Part of a small language model's weights: rotary positions, normalized queries and keys.
Each number is 500 + 50 x the weight over its row's rms, rounded and kept within 0 to 999. Layers, rows and columns count from 0. Numbers have three digits each. The size before them is the row's rms in percent of the matrix's.

# layer 4 attention output (transposed), 896x896, rms 0.177, rows 60-63,124-127,188-191,252-255,315-319,379-383,443-447,507-511,571-575,635-639,699-703,763-767,827-831,891-895, columns 576-639
102:378495551534362517511553571451407460479558451518468487507502630484509534420507554598480473448538466579475473537580475441500537456500554422548492468598485438551495517517484471452341559472438515
096:594395530449549470522419517498490542507497517514433480542529581457558508435601509434505519551487491496451419485488473463485458536566567589532443564524545504475425491518576464497429579465529505
093:500484458454413562554565469372514416397536595424466558557407545455461445485578477538610524451521518518476453550561484428565515457473528571426473609529433525532556443504504459497473585494508552
091:434481544495546467454379563491540514359459482478530493520507414539485505500596527576533487564412490483458474529451465384582503473465572602427479466626405586475445522541499530492562535490541494
093:517441449483495515429492547489547536542554400472569501507470468546519526415514529498516515489560492457531406555429491540556510488496452433588446525501527579427479496548414561489586499399467452
094:558465482465463516519457490419517494507410501523423530599564521545452468487445397541337430490550496598449546524538541476584479424511445357468537477421525523425592543519553472495465492596526524
096:557489491488498491480567591657531442412575530471531520513513556507459551476521505487490458487491475590543539456518478431526487482498542483468528480490431441557544462545531539512487563574424504
096:368571550515443538515527430603449513499467496507474448486488531537551432653463507564519471513560519506464547586535479504578450499573513680444613397540479444552450461482517496561471581535450522
099:519481544469542476530602468541459449528420568476444603526467449486383538464536526428430521507563494486503540437518465527461442529431473634565475511451465493494551475503521457440409558556550415
104:583534492530492493559453503402496498467468501472489520546489505588501495429486472523524455526511525405548547535473469559513496483503517531513538583476537502500552506413547560520425496544504582
099:473466555530542615455501437507440598447511534500531537501393506450440560497517549468432621509464585589569566522485457431519459554517519517451496527581562608424496439522492536471467497559523461
102:426484506565505457523575530506447473597451486563463531493575383426343561515492500493516541633453476500640481468533530438491508532551521544480496577471533516448466495427534456413433515548432545
109:500504489500554394540456598441487518455482490442451546515510501569473476542438451490522521459405475465540506506555449420483513523556457455431515498539478510427495498583503532497539316514496604
093:526424409494469501496520477522568518499526576531511515503483484503559617466525494507518562518593456459475479485448491491425466509518506474483584486495525455580449515529408454541483435420473481
102:479496528527431489483612418507449511429483350469497431547449508594528483487538508476491428407534504491448544489577479570433526470507478501556429521573544493481502531517546596441464629567516516
107:512496443588509456476554475500506499601614541722539542570396519520501503512522468527503513534504614664515522518506513542461525553499513400444534455463557547523598528487467528476490469588615487
102:488564498472433489602536448492477466562396598468523473624505487468514563450416448495500426431357533445449495473473437550537515471515490489504551405440514520453476499483512549506495517439437490
107:466383515498499393527415508534644472468473568413550462480491496590460508550554524495545470571514494455449545511519499537514458459518521487546575489483483452454472497542471444414535486557432509
099:457557475575410462477512587526533500476437503489456535548537494551484446510455509451465521484390587571478472457449524483473554471520534497463550475526537563514470599529462508553574624568409486
110:436536502581598430441371604490513448614482521474455605431546408504472505524459436470478430437555529419480616539512539511472539473477502538528505560382550486479452564412470425585464538550422463
102:517487526531498520548460532496485539465576442540491481522554633406506472468456517490569564371569523473459461450480506484482414377466480489569434504493546566542479599441622576539485470424593497
098:460481488553497571521406496552603517532494508443535502501541489475523564496500502488484564577523554456503450541535485418475476578454547414395487441572421495567458521481482514606524485465557621
097:594530600499478490585463514459422542480496526494509542482551489391534504585474570537522498548463602476427443484535514567472528453480522505440557599520453427540591555456411453613523464412460491
089:506507514558517479566429522437501413572482533499484428503527525495446380461507482421507575467552506367504545429464486588570538475486457538504511547555446582497466527450509515573428451502522454
091:499491443460549470498577473603501548525461500509489465495563527512463435473433494511495491583507484476477500494430615513425500458495546432505510539451489519506567482460400570565567529448561628
103:535661479474471532426475430479530522470552474470526570449520371548510504516563500528453545433522504464456512493468574465520500564403510437463578512485525352497540508570491391495617530457506450
101:582492551472520514488460490511441502499440540538562429537453525515608478550452439476568528519418436584436471458527506513572518423474497424594465513494522541488399435520363556583527526537513613
099:556437464510529534565485556581426590435460530483463450536517485552487605494438502535441521540500547474447459492563454465459482406526479446505568465489389546516560434490535493519500500465540473
100:479471556507404477523446526467529390530431485490499506518539521463489497540387529450481548475530498549495594426524477568572534501503468499403513454558576603583503527489520470400464528509515471
097:507594580428489550535451501476419515483494443449481436508532541462552491527495583509462453506429531572403465441484532491488531478548514540460500484414415430565573520528527426478450539469587532
100:523439525509444488482623549523448444572491487507480440456530415481421531394499466466555485443477398353508407497471515505479505470414447599455459581466508482544485513505555546446438526495538406
098:509504509472507438562447515469453492395566516572540476514490443376470514504559413490592460539567495396368457498438391532486430538416458542495469569395587511487439506416464449455506455605516536
100:484512427483514467505569438512485367505474383453466485532554479445600466459489470476484492485518422481524477461496438476521516538417573496486570510500543457476517492417482457478438514385450516
098:451556525454547512417552497644461468480529573466460514361442565470399550615582494606577470475462475413495522565488500398430490496526488524469459571548508469512439433491416445496520484522464544
100:542540454416498498588470518500541541564501425448498490470528496441569519465496517460479532438487557477520446463545497468586545582460449545467536472542538425425489529506449433462541449496469543
098:512459408546501475517437475546449412516471537546423492450505555522546542466472467451462495501506473462522516492556512509520594468492469468531542488442451447436449472570499476557470491499461517
102:460504489530457500537546491502540530521467507484533573417534417527481397571582526507505475498563549364557520534484567446435476404555441523437486540524439437476490465559424449453488549509550514
100:485531489483458499490534489472412477564486569579541471486452450528511522544501490520446497365530524453478451562509430584491523521560494470513453412549550362554463479475624466486518456567505467
105:505480497495493469516580442552477496506544457486459553404484502534506537575580512517510442539481449497484531548503503377445526517469537537489497461554516533602523542486474480526454394488466479
100:475446604484624516458486432458565486498512525524543517487513413439502436516618482477396514497497460443565440530461463520442458477533502420421520467522483504445520525492499522452526501485422455
094:429507530545570611528488496509463490462523518493543517548541536503484466451483437501538621495545541436375489517474452542533483521561479441462492521613444459515584552540544520529601455474461529
099:501560432505453520474558538524468459457474550495551501464504537545605551478410532477456595501560567586503535521515535451506490541479560574427575426489516533477400525509497371534481520452624489
107:472491509416545538519554530512574476459476446506476551494474546452489558581536533488566471533484538461519539437433583515562466518568577561499439419505524531482488443526455458529603561480525427
094:550503479573474504490564462523523508565473487531477527531499510451550515471512548453452457506492560500575491528497582510537515526573483457483543507494549589451506465584546464490510501477562529
099:543436540520543457501497483415538556604546537535579517480399542524447465537472501460383465486508448549549488416425578558529509453536532491565510555435569494401527484395508556435538442539560463
103:469547429502527414595564545501515540608632555487500458497426594576490505523538591516461495481483453559448516516497559528540478462556502421657554509513454561551432410475470510392525523513499479
099:531375519452550530453500535511481538565451543470507498498536536514497450481548437550593489476593526568512517433475454440435407412491470549474430441454552487568450474451551531490537488576458484
097:480564526518531577356399491443530524442553387563525458585506487484562467524528517539413412487495452495510486387470534384492513469547552471429589513511420523551393499441527501471455523502566583
095:549449474476543550519415449435477601432607522485554565555493426488530531491520523519516520468449442561478469557581579495550471451496551437542386446444422495662394538487536508510512524504474551
099:532463474447566469444399516595460546522434431495589507464517483424448582509478520438564459571483530490467463461532473522511479637494432559528454363506527595481423531501515481490494514487519402
097:552521525444585589528526520540552484467501510486530520487554455492527514567463520496533455449523533480491526481506566512452595607518451552570475489601494471534493520544479523524498380426461496
097:431529480518608515471466460518481555495523443519445483512556487509431543450515505507493477514488461558546523502567506465531513443505624550577483544580463437614567475542613453437525497594499453
091:537451443515571534485516369516533453460483529497451511506501513444575484477493493504497521439560461576489565414515577446440445510550457493424474420451480653507454514541515453424407573455474455
089:487482479455464483591589446514475593391501544508460478497458475536408483499463530489640499496534545596513524590486445514496547504489472533491512535537493360484540517433480460471475521450489467
103:476674508536580535518405489403560542504518563594412437467367523559512435518585565506486493553484515516472474396495474438425497575492560478388499570553442467583603414456539476518473368518492508
091:529502478485458380536443500536540509554540455453524453521537479479514543501449462489511460563444491419489489516451554531507542483537536333501489513497571360490498465488465460494516497606537510
100:460450536544536518538510518565527514527429543514454488582429448526482413495508444480489482581422572522500598502534580504399482570597602475437531532585543483423544445446592429506456558442542501
097:538469568543472512531479456585550490598484447441437585561609552537420400532450458452481459462567592488441562396551460477471565425533334431468472363466547572542559430450557543556501527542483451
095:559463430542504532464507568484499508557504516445534431569535507540550433570480538460551397566435569423561482542538474461430536527452467536500531530474505516535506498466473548504499538548549467
102:536461529532542518536456552483418537478542477492526497455522505499584516456404498529385606531449465469436501475518497519518442430443453525539510422509646591452498449506597540487509411499538512
105:456541492497448467561446557468560547502559561563486509477444443447500433462429549516502464480465411401504511455558489504473476442524440433497417550461532512451621499489495591535522489577550466
103:520397428563528470495649498557483506511440408558446605434405514568497470512480559534449530475530475504495498539435405616502473560487547476470503506569414619514547472522558588510506426502458471
107:490559419491457499293557523527493538543567534614519504469530481490526534469612486523474582439535490454491487497415565558461578527534421499465456511461486451409512569583613555497489423472560566
115:388502486445504494488533493480551500478549454517570486405486434476488452510475540467497498462541491505482486518552529438550481492475466416513467540500556521478490479540486511485467477545477532
104:516555527553541420556452589513484534508375564547577451537486442553501559532490516529589499601462534522435458509438535511454417475438430384519518454517425550484479477476484455498490472478463415
111:491432484508507557518484510401532455440362516575495475553485565502548526503462523503470491534512426609565545537512475469513545543558486491581518518483489598476605549441467481445504496485345534
# layer 4 attention value, 64x896, rms 0.0574, rows 60-63, columns 576-639
101:519550420513455433556435412472450495461464610551575509473498438535485520468487515422490525591445539469501537466566478445530506584489424523512503508476518466459422483463546508479433505542461531
096:490556642467486426505524467483551458449536517560572448519469444501504496507518520478452586506491501579515568414485468443487461491466509513538535518541470462462430533488455506514509509504620416
101:506486541444424533518523544527486447508550590501502573568590494409450495452557484474471504474514564497527509514392483523553513460459438535472527546483439530496482478448510537589497494528596476
103:508504484483457529471434456544474451523447395520419500544542538456529526475446548462499485457574484438545591360457432539403423548488590470440552557550430491560484510522569508494596473590574520
# layer 4 MLP gate, 2368x896, rms 0.0703, rows 0-47, columns 576-639
098:484601557470470452494471528568522494457527528475491570449504493539436472509566527474406468521518546485559492512511483419505544443570441493519448508459433475523468424362536499480526541543582535
104:532550520590484502485532404493520518442496459418481554556499515540552547454500566528484387477528464532478534507500504466470560395504565491431504442480505477456614460525591582500464564650526501
094:505528532558429340511473499487528556507420458514520543500520479454515473449574456510525497481469459545440541469445502473520555452428462418546518423490484501585508491492465606523565518451492435
098:510596524602391497454518463456517433512456417497574474493524503502491589545499474437475514574454512506510579510508501484492585518460513511499480645484477520527457532490421566544448416534512489
087:507479413510569518518483447439464558323522477482521517495634486468550554478498572518498382573394524392466454492535493398598545522472486490529542514443447452407520561468616524408502395592445556
103:537497433450471525357475462449415508494545410489457581500542551522549437553414488408511545408615598471404530478571428570461536401558495554419462471548467458453490501542427568531641444507526500
101:443518561521377392463440463511432546465464483469566458493514411555543647446450532526439459500548452481531550483576560443498489462430543446455469446637474454558496487488475532469542530423491474
097:490511550519457469457487518453484444483428497572460496455554548578588481448463438519461536408597536525479529502532516572457509495471524508547512495503510521622564448520500498392384575566533486
097:526530557436490506480476518511459499510547602488480501555502507465474467574525486450504482407565477480500543447477474553458578475506501427444529528483471522473468456567396519440473477525511496
081:473526551428496560535572469411534587526581512567541547470488485472483501399549418460504540512448501539605501363488499468511604463536646527444443511525531451569504486562497566557497484451599507
106:458527588527485552548539549494477480540421478477396493453513435419463479457489428499451509526520560445505448538497498542474482493398490493466496483465478539573473564437581545434491499588481553
100:465539537556496513555519496457533537424512579456492444545462495491557400520514583484533575441455535432456506520515456527433552331506493517554500542565452412586427508448465538495391472528467554
092:616451461527442603430577499540597488518522553514497573510516519440425441613581454584468491448536491555424549624482547458496445524468449623533456501488449579503510459531494477538527533523489497
102:423474544471532458532536506488435501459508494439458482527442557447407511496435486452491528559467445361527553482416562533500552432560490501511496475481579480498596502544488517494476558480504505
077:542478536498598480496338437519439503623530514410514534471560519506548480432679550510474546576632515557493500492556514503417445523453493541532553459437495563475495606462552494513521457438558514
098:496502530640397515497449483529597511462516558499463484531492528528490510573387476443542488516593479527586526566655506488526488507427534603537547406483508529459515486482553461449488596508386468
114:494469453488466561604526476472485580594493441537520531458449501510525534502434490542427570532512469573474517493597517438532522565434467527514442399445422531499489493493467498442529547537531477
107:551503535618487593514500525490550493455486521509499499458464516445467495535421440580430527517413444396565474468508524561535522459550424523453471478455457471519458496457507473470530525475503528
108:480486372468508471513562464527499487548527468485608473402526398416509587489481556424474470445520466566584482530481546495340486442515380484521498556539482458408494472467495511407537492495567539
092:534492529528583478530513452447489525525486504516534494561470480528552457465518572557539577547499523551464474537519533488424488583487512602422469583445511537520492541620515471552463412559521546
096:486516546527465605551481487526475484481464565541544438488485525461491525502552568482376434488454521580541511562493608503436541513498509522500490530512472502448580532497423462550556526546587521
096:500465497464459554501564493556497476399592514499483457510428451518526514495458580435573482511509520397425552545433600464487524456463588562455559423523525517451485519442504472451551523540451645
112:472549479501554443413436529454504522425516452469502500551415527480495494447570538605489506536420479475644513562411463460595510444519484483515444561501501477595453507523511545566483528525531503
101:493508486571468506561513419498412521485474539428598496557534517576503480569536515457538476482464544542574485472490460485465479438529528452452479501418485525497478480541565484504531444530541529
083:539546574507493527457498435456431429470541392502519518477523509499509441531476510481528530435497438532564578481480582490470466567472462491469477503525406498539501476566517489498580471471425482
102:536616521428442484497381566494479559491539561471469545419477520454505481515413464524412497464448491464562523436563540562420542554540440528478495476553491542408570526451498476510410523506450536
113:513481546524512508499477565561517524515469566560487575478465514524495443511467518530452529512453513448566528489516491488602526464438544585515489480514447488499474511500513529487437478464480537
097:584503477423449472506435556477453486549447528433518503589447446502445433637482512658512498411530388400475484447500555446512485468486380555495513497519542423494553508489554495547494483468576588
102:475512440402463425440487536503405443465528454502509487517566567537493492501561498542570528507582490553493549456509524497497432487490575470466564539463499513449479552478468568497577429462475545
090:449474480538520552505551506468570548594439476504528587649565491571383441567484483429420484527507504414557480390437547535526511593546516518527502522496514516536514437450473501519467475532474547
101:548513513452523404523537426554488467395587510489479545542550508491569533429492516456448495459476501510471533443470499521522472628521400474632510545473449447528420496494467475507461470514535476
103:461563510485459484516545455547497532491466492466498603547540510562494472474450538550479428447493541441487521465572407553495488549513454602513387438516525579503564646473500497426488538532458546
097:567558473530485468510457563552560466473494456453549462496607486550534408523548512415465498494555537512421461542578493486434485488509558509450534495490491458588514499511547524529553526486500452
098:540514452417521550531522447540450558543516502466569578544595546492477569467540480455505462483478453522602532487507487548480505552491538485525505505434529547418459490550530466490445463590509457
103:525537461578504458531479456565537497490504452542424531600441453399504527520489474474488476485484483461562473477473451437462467580467593520539523569537347553498470375533496509523509591486481521
099:493486455531482587541479447434444531497542482532588440504489584500559457538542531523460421505436416422474540443537557537516564555430540433485470528557433613436520452525521483479549491421453505
109:395495529522554537493471426541593571479467475492557462487537485533516394473424536525477532584424579487419558497437388584510470571545414470582451517527389569481503515506534465501496506527623516
095:428528505478518515501480514521456420499480488465456506440502525450507497460368509517521454493529509522454506465583384495531585522538545556523343636527569551506480499484551557396464463441502470
105:498526517434601575378580474507548538542505480519540513491478435517521517566593424564476584503483482491537432508460485514507528522554422482560539469522495495412453450433496476521524555498558443
095:486508583534462474513483475562487510464558498411559560586570400434525523487507518452535515574483517494491496536477543379499567494507463385484521528581522543423487560425585446491538488495480470
112:485436416514437474539523424516424535507508561441542521439516540550512497528528433429526458555525519472541552497470511570525542467525516524485477552459576499483475491418494438448533450535508542
105:443529523591456508390453388428500479548523591457502582471559560569472512469529531461503547394500511602477365423520427508564462556478491479548606376501481486509481530454546486475425546606509582
101:517515496508505465503447569469524393513574591506547473506650553598478532544516510460526431477460513433427511606546489527485537439443448468565557535547538532500533562538547507479491473408532466
108:525475514448528514535564442438532442543579495499469508442546521455494409476519558483558446553400526492520463474449549470519527415445526530489492538483453512450498490491383590539454498490497510
107:465566587537504537497413462520497526521527523554477529526388497421537480553540409577500505526517543514537583514484549555531468489519588489489503535544533649520430497503482455471525413474494579
120:445531484472434590493478454571491516459570473495480550574459409480541510424513476393453564573542467546491494587500456512531500528538437561517513550495546515581531496492502474472573553548540466
101:511498500456509542475514498442548530494568532488545516536432423396529452517605499424533428417532509461536498482546503497527437419448530542457466500524458479514368484462403558535394550527494527
106:479485498455538571517485558526502586564534541475472445535483419513503452540525551529548539450462496525539558547479533488557433519497503560483538599454496449502518438472509545428538496486523499
# layer 4 MLP up, 2368x896, rms 0.067, rows 0-47, columns 576-639
098:558543491496550413426593540595505429537453476433512442504531532507464496447420514475515496470510590469553510475441502492590478443390463517508569509488447410521464553423456422502578488515508498
107:444512440411497421519502567454517530519447544443598386504563520430432481509458393459461637556566533497513559612577564542611537501492407500448508475501524553522538485620464505557527539519514435
089:463586539492440527539425466546539484463523529375537512526448410391535530515485535559438506491574558502499473495505487548580540518514467542514546569577512462466549598617431538503508487445582437
104:512465511568455448583598497557426433556553543507517450495489400507474511483523516511505474579451524424515469405485444594523555477387566515515449492485464496590500487445563554451542404596512548
091:462499610466477569560552537505485452541490458465445522454563499435448527544489540527473569430532511528482517557512541442503367464448513521487425522457495507521540333606473487569515554439515489
100:456511513436495503589453452551565560486619470510582480473428523385394462451446391502535456532496521414587550485437550521459495474529485528625403527528537466440372493548523439521512540403464515
099:549561440571636524538415517475437505546522473421461536538521475463450456438575504499485395494458512471497499474534435482461485541521587538538425584459549512512387527432508449552512465511476542
101:490481535485476535522527481464517458516502483497488499560415544496561468576382435563566552499469564499378491573501578514508515530479543603565519474447499528448521529528496424573408522464467465
099:480431583554525507437385591499452485544509543406585488471544515417437460514513533576528501564469605534576560476513598537534509502517552490476529452509497404512497509551578518548466436453506587
085:358547494512405532532531603529513563512449517485452488477452520497513497499510480430536589474588430504582467439469481437561510460514542469471507460478491495529611431581478501464415529482611494
105:537462449513456583481550521474554510489526545472506500423540512479512453499546445532424458522516467452530489549581467538490502554450465535525510458522448502431507451473551412558447420510533428
105:493540506430565557469512511533478534424522495422501535472484523473510491523507558510530451552438412434510552445474479567611506535468429447465365511575445455491520557460562510545600473541505541
093:616522444497335596527549513589445433507470509492487526457567506548504511550590462492484526499558591591540534617550565489450505528588537465552529432485520473519537474564496445553493459523470520
104:541484552526477484521459553415446453587453513512487497475468473453455472572438463510476496434492560503468497568461473521482438558494500533513497482472520576450436519453458551543450465528528518
080:458627564483428454528584482472451479435422449642535494495487506517466486518388503491541449468423441451446529472519438502486516418523527490480469496596541556499423485492451541546537511529425448
099:526548504509406523465403519517529501425400518496484461551537473514477472472529483440538540432512465540530483478474442422532538551481423452511582462417495518559647415552454440437525399472432459
119:414535587531504503505495523533399373433574499472482545437475413478471597499439462514538441571529526503487555483408420439565584434500538520502460401501619552497502424556431540520600501450470448
107:539447535422440500382467480507497467452490549409556506426491517533526563529514477498510491485469524428487540488510451549537431549516485598433595520509530494485501486563494478505466511430548552
106:561557411505508555565497497517495477493419481503550531532399550510475489452451489650453528517505501482518550427511532500505426448446481483571451486495486518515560452512541514544460550514436471
091:413566442456440513511406534526453545497433469433494440533587433620496434507535522538544484546463489479431511507499527481494485508440417452468471661450535454587592472613524496433473520437571490
094:423424579504463437509476556392528459561476415517496520495539572542512502521452532470493502550423444458399532476522487464527508499600473441483439505505543484505428483578545612490499476479506529
094:554635426477438470482488551503494583517480494465471471442538537583353430541563524509495560538428528498472441511466428495659470551505538605491542592463404508522506466455484502520474498518532557
108:477528462423516527527503551516433527415568526502360352414442458390375532450531341484488516517504387508496587467547432525440525489541571465478486505488405497529413513599524519455471468519532450
099:464443452536505526469548469527399530437497483515532556519481442506503515522479514427570519499493490570554492473475414452430589439496534551450537562527499564563611405541487543529482588537589524
082:577589577480502452475426508474517524493502561478498508401530542467473527519549520477563477530606433487479557497479500407472504521495545519569518441518472515487451476496524516435553434429406464
099:563446471450448473526431443525532582455477462444550477551551530555515398546522462446452566509477492580583578557461481536506503575544511605476516409447566493635493512475441595572474461509392484
112:513440590432510546480524443418515529518521577434534539461458492541516540550453548516563568467422543515472428551533476529484492542541551522492520551502443533464476502459530483476566559519485474
099:507503495507484456490494468447502454477461634392512447580471520549449559485436549556493458493462512490574493582466405499518503485471426544489564538512584472458546513541534459467497533507517488
101:403520506553493528470631480555521489582512470508537497468482490480519411552547462552606566533535510540514571585537615523550505527523494485594566505492512440402497585527368412408501466450485448
091:404515400503446485510445448419413458597512464486591504545537614539457485504587437495517506489478506455506417452477484486421425514539445426593501451457472559467508518611479500496447563513478438
101:515468556544428504492539517501534497480427581488462478471418511514409461531505500474427536451546504549573609473541475559472521507566496454530507391437487499465499483482440626518504514533524425
100:460477505484501513575553490543479463530478496485486577424474486530555390449537425425526485537479433515454468490411457462579556518449607480522447522567543433548475454534590534521544601564480517
101:472539558439450511468509570438634443458506547512507569565423523515455563517556520476443513476469413410518493456490531434613477598495527517561524464565567438479609558474456512414535452559396463
095:443515429372480485501521454523604516523488496433511499531542556444463497513570448470500389412474572517530443540476476558438533431509524438452468532530516565496514551579482452417419513511482600
105:469547495503421500539509578432428445418505502544520461478562578443550501470570508497495586494479504549551404568498573432523493460528587529464542528566585480545524455429535529519453450501618556
099:456456486599494457499410503500482596573546454482519542475523470527514484493518433576555403532488415456488486498538554477470466538516498478528468506571393491548437491594586483409463534430506495
105:515561446512410545443555456444497665580509419539478507516450549535506467521515557534483500502524505550551447372481534473471463486476470474470431472444471501451448550546518449609474424564575564
096:549441555439486562443303419405498470391475436446459512560531444454462399501444509517436513506589557542436535359482526467467481490495462509500513469580470494412437556430458509433436482487582542
102:543428507591513458465554463564478502606513422457545521542513517554474548468585444482391611535513524458413540457530514473457427528517560498410466576577467506477433557514519505483438473430427513
097:555468518433521532504507502545536485554444483563475553456479556522498509537487486548609504476544441535554531486560469520552572480577533484496506510541533432533505437485586551513513445474545523
116:461458522448553583578455574487494505438454436471464379477539444506539513541563471536441541472505553531542366568516505551457454480488567538493509419462430535461490524514500632487480485482552430
114:443447471565453507528490409495450481535540466523476506462580617535511465502466424499567516536463431633536437481453428513479437465498511531610556480450523489495549529466538484502449474515607581
103:514569551440482473571475470478442477541486580484494484504510507571485440538506503462412495480551559461452490447470493483592528475466575555541360482573515494475453416501459523500510531448521491
108:545530542451505423460410458553456511506434529571543421391474500461475465481524418492503473520532608432535543455500415502501598488553493514475524498498466418487499507552441516448558529475487479
103:502537564530537529475478497589524572441497536562464471493602487479459461532496439501467483558542541476533455448479477460598520494551538497483585436469471469587485562462507601404436404517562492
115:565484509539592430521520494421532563535572448526390488464454515573498500524484441532523518391527487524530545521476546513517506495510543467483517528502488418363503412562454493521505459576514569
098:400482555602536535524584544485434435545502531496492564424395489500512497567450420571403493564590435494505485484585476545490409510573500558452478495531503502533430482605526574584552535456528382
105:559415474515432449522509542480460489483589468460477384531473427446542517489508442446529514457546565484500465471500499471524576474534476546497470510527466548504520412524404578458544500483498529
# layer 4 MLP down (transposed), 2368x896, rms 0.0605, rows 0-47, columns 576-639
096:538536471512548529390460532530511518536508522461475490547443463513506545561535394453461475559409447402454448556571483446465480493441457457566481484547489516512623492528595495537545581547477610
104:524518517424501482506592464504561546537577462538532526477434491459506512517398473499398581451480518611477496569479516543615473529456453521464529397575537492544551332524490470519428632587479464
097:526533485475502574531526423522567489449465458555466534469512481482480606502582501517514539498584584491471497473426407498636480452477565518519560465488445529501538505604483473482401497454433409
106:458497619565369403406598542437447545540475505470477518537459456541506367586506453530499450535552498465470594471534497476577572405466554496499515484577410470438469490403562377547467560520522515
092:548543434421436522494451503518480498532398392483512458488570535523428535477555509481486455463478469532548482452575460393433424499508536525424514477504431499489472497495454428494505454436431512
103:484517482504478496431585508473501564498539455488503487466533554469520565588463547467485395491496512494443424459493496512518577501522534463543498424465468495444491513519532409494579490482522600
105:537513489501511454479485469557505448553531453482521577481430497532477454537508482572555477599462530507549517532566384466405524558547468502528433504507493485514493478491522583473369518548448575
095:507534472583496522551448417577514528508499511516481502540459538445668528455487481431465511495562467588525492543436541516585485435506444466464551495485595468477471480465485481398398480472468463
098:453449550518407479510498500585451577559536530440503578537463485525446510516485577501505431536447484583520473469497431581596530387493511484508516502418535437629476561501500449459492404475461471
089:439483463473448428463530473507478531504490457431467546424539419608512517460462510510531504434504565597547530435542496507491447585543453568474475493425444467543467577526527505542501538616483474
097:470523591410471473449480503514449532485481539509562549543541557424410578480540492588413542519511450434486508531407594500508463495504562553520479495433600466446471478476599446413407498435594434
099:543469584432563475473543508476419467467503455526506517488477407570483478463544399497498386497532453490562466371448456423518498474566519478569455539439404502536547532492449491548558501417522548
098:494443536499441496512521489511418447517484462410514419517485507519491510500569464546605503474523575504503501504576537561516546440590476518533443536440512510551541429591526510496566488505540494
103:504402560496448561507480495521531530465497471535538565400498464618460468437611481548478420532573546406557533508550517529509518464482511528397430478497515550540434439410546534468494537401554533
079:572487409377445461489552488544486425494462501609545513502564516476491428519433528485550530538510525634564509489378538494504527418513577449370448512334475441430510519422434448543499535418495427
095:560547594575526444558530425453431508512484519419514488488475517545503477498493525449442541513547548460457545468533454545504586538491553521436595397516447540446413434541536484545476489490498528
108:466447480508458501503546499564527443518491531493422512550466591501488399541493632481540474481507488508510448510550549507446551467483453458495490493544446524579449496386488578537509506596507500
103:475472494533517469421508425570518573489536553427528527526483559500518528469544535466493556410509519514499409535477591520401371553561503441456490516507498606462521635556605512598445503445560500
105:491537499504450497440555448542586478509443530476432564499353458571570522468491370570445501574507463548599479469464537411552543555508464393467482374503432496404437452511523498521503598547561544
089:508400515500483474466544441528553458519518560482471498530467502513497489455435456588535489534517463451470539515533505531541478489548398431468440504528513490532520512528444490383403504435526546
098:496492504510492554541591510553489502558503582492537439516514609476513451485466529575453616505504460451530526529418534492437619510509528433492449437547608535571506484490469473603454514395365541
097:513390535429461452525579474576516567558678465527521458446469452491482641421472524509483472521518516485540452539475472484528521509498549509531522424542431518556447469549506505507614570468505515
106:520526505487484504494467458530560499541500493506553482435534361467443480492623517522493401534533490391487538456476396466471501485598522416466442575473384526467404617513484449393580467541462593
102:529486530523492455541481560448491511445503518447538601502462552474580513418581462497443445440551492483500433454536434518520489434521521503458524515469533570510560535533587548458546410526519525
090:449602439481416473547608493533493556466400569558596544478457553492529504569503518602437354486500449447526557498462491486485486462497526459593502508467494437428378472564508477542525517544414456
102:502501431539563452492487443460534565483505529551561454541497540403475487509512508509490534459490421438602460544525416499501518584543434451475495547539565429584562439447536578517505551572468505
103:509511485529401531521428524570524541443483517467487488470574474463489600510504456473506568454524581521457572583493521561515570409399509474550460500447340610478439544592532451473584496517486499
100:531446463551489499452562603574483523446443485527522469533470554485376519401421549515492555494459487538493460400508509450511480507482495449549505516548509401471641481488565484502468439496514581
098:540524488509478492483527592528474587454526591377579561387516509483525431547593356491518540484462498551515447487513498572547543497467574551460541482558593491473493510448553500504502488531523392
092:464484552437488500436517449515569601503528378559539492468495544478476498592586411557489504518465519449569421557582499537511556435567482516540557572535470543551467588380541539486507499553489473
098:496464495505506545514436465510521489487464501508466467413506450434443572481517487534558514441548521493464524524485435455513515566577502504462643613420469490416481483543475471408507534464481462
101:463553504498533507581475500476481545498566510524428454529507598581360506464535470456442511444472490538540492504415459493526508475547554546589435504423456536512520499557561538611517551496452452
096:358534387458555504541472561491563462502470538551448517556475451559508498564606422513464531529584507509569470452512520434548526460562461474525547510462550507473563485496548406449414501525437483
098:586428574525541479493525479487490564489530546453453520473614493390480528476491465403503435539477451511437560532511522467452522450524485547548503489512529484413479521559505491534530546552575534
107:458514524544403556453498522530419542461545529586597561504523476467447478505430562486544436423466498567388482584501515521528471429484455516542469492568509521573448437402431599520514480449483423
099:492504520541475410491444535430438479466539427498464487519583507545494458554484530664451441435526576385404498549518527441528557531473482550523562617450496452491527605462487537519540575480474407
106:546489525491548551632524462437469541567469593539505475487426523528334518582597537399512516522567423620407602464449460512465481612446376489454537456619387456576523530472463555554414578457454437
100:519443548522450523466479431540558559515491554443463502551515456573480494540443491420476505552565453525480538472535530467472600497511491538473531554475422444539524447484464515552499474439578505
106:548442463437448470585446394535528498590495492438482523516497557499423557481512520437482573565526485501506506511506501515518505564565516522538477576554507514536463450528518538565514527449488453
095:481477526572467509401550512455504584531532495419459523395496513470533518488505453544504469461558520509604504511557537509535458569435494422595460548473494501603406465484552538442505443561566414
107:536541419501471537486571513511549400527516511539481499511411473462566400502563570441550510448513536484521436429479552521547451562600509550588466434518525505530536443554504532480539529527498448
108:515510559514499461506508514593521466522555531478556546524583485581489526521598481486479502481464481478488451533493539558486507544537480468502518491457531502450538498477529452462442471504455503
099:524591528416488373562425534497532386555508364480576485474520500531516481622555525437489548574510540512610490495548434563509502550458576473485412501525454455615589587462423573493475488448553525
101:440536566508498492547557524491427487499558408538553502511538487466483494482360563497540454440448556515505540437472491511542532491575435504533586574470457483448402474548526386541595574449544507
100:436453505417469525489435382547547475519538553578542517381611567413454478578500502527450582582577533503533482581423546544596505601503621506609504493505542548547471504527461479520448525558494473
110:516438499491535492496476517420428522467488424475456593454495496464526492532583440538480537406556459369577490480525552498486480462511434391449488510487499417490476457558544444445515551584474447
099:525479535492489547448524519422471488463558517435477500446561496560499505587518525443430531565456471520486521455589538526537417442523483543571486471588469442520525481513462578480486509570479465
108:513476455403474494459539399493511507449570488483511468523479408453532524492519588448365455399521446498485365446600501512493545495515431602541571501498503534521509581486545463540488486612602590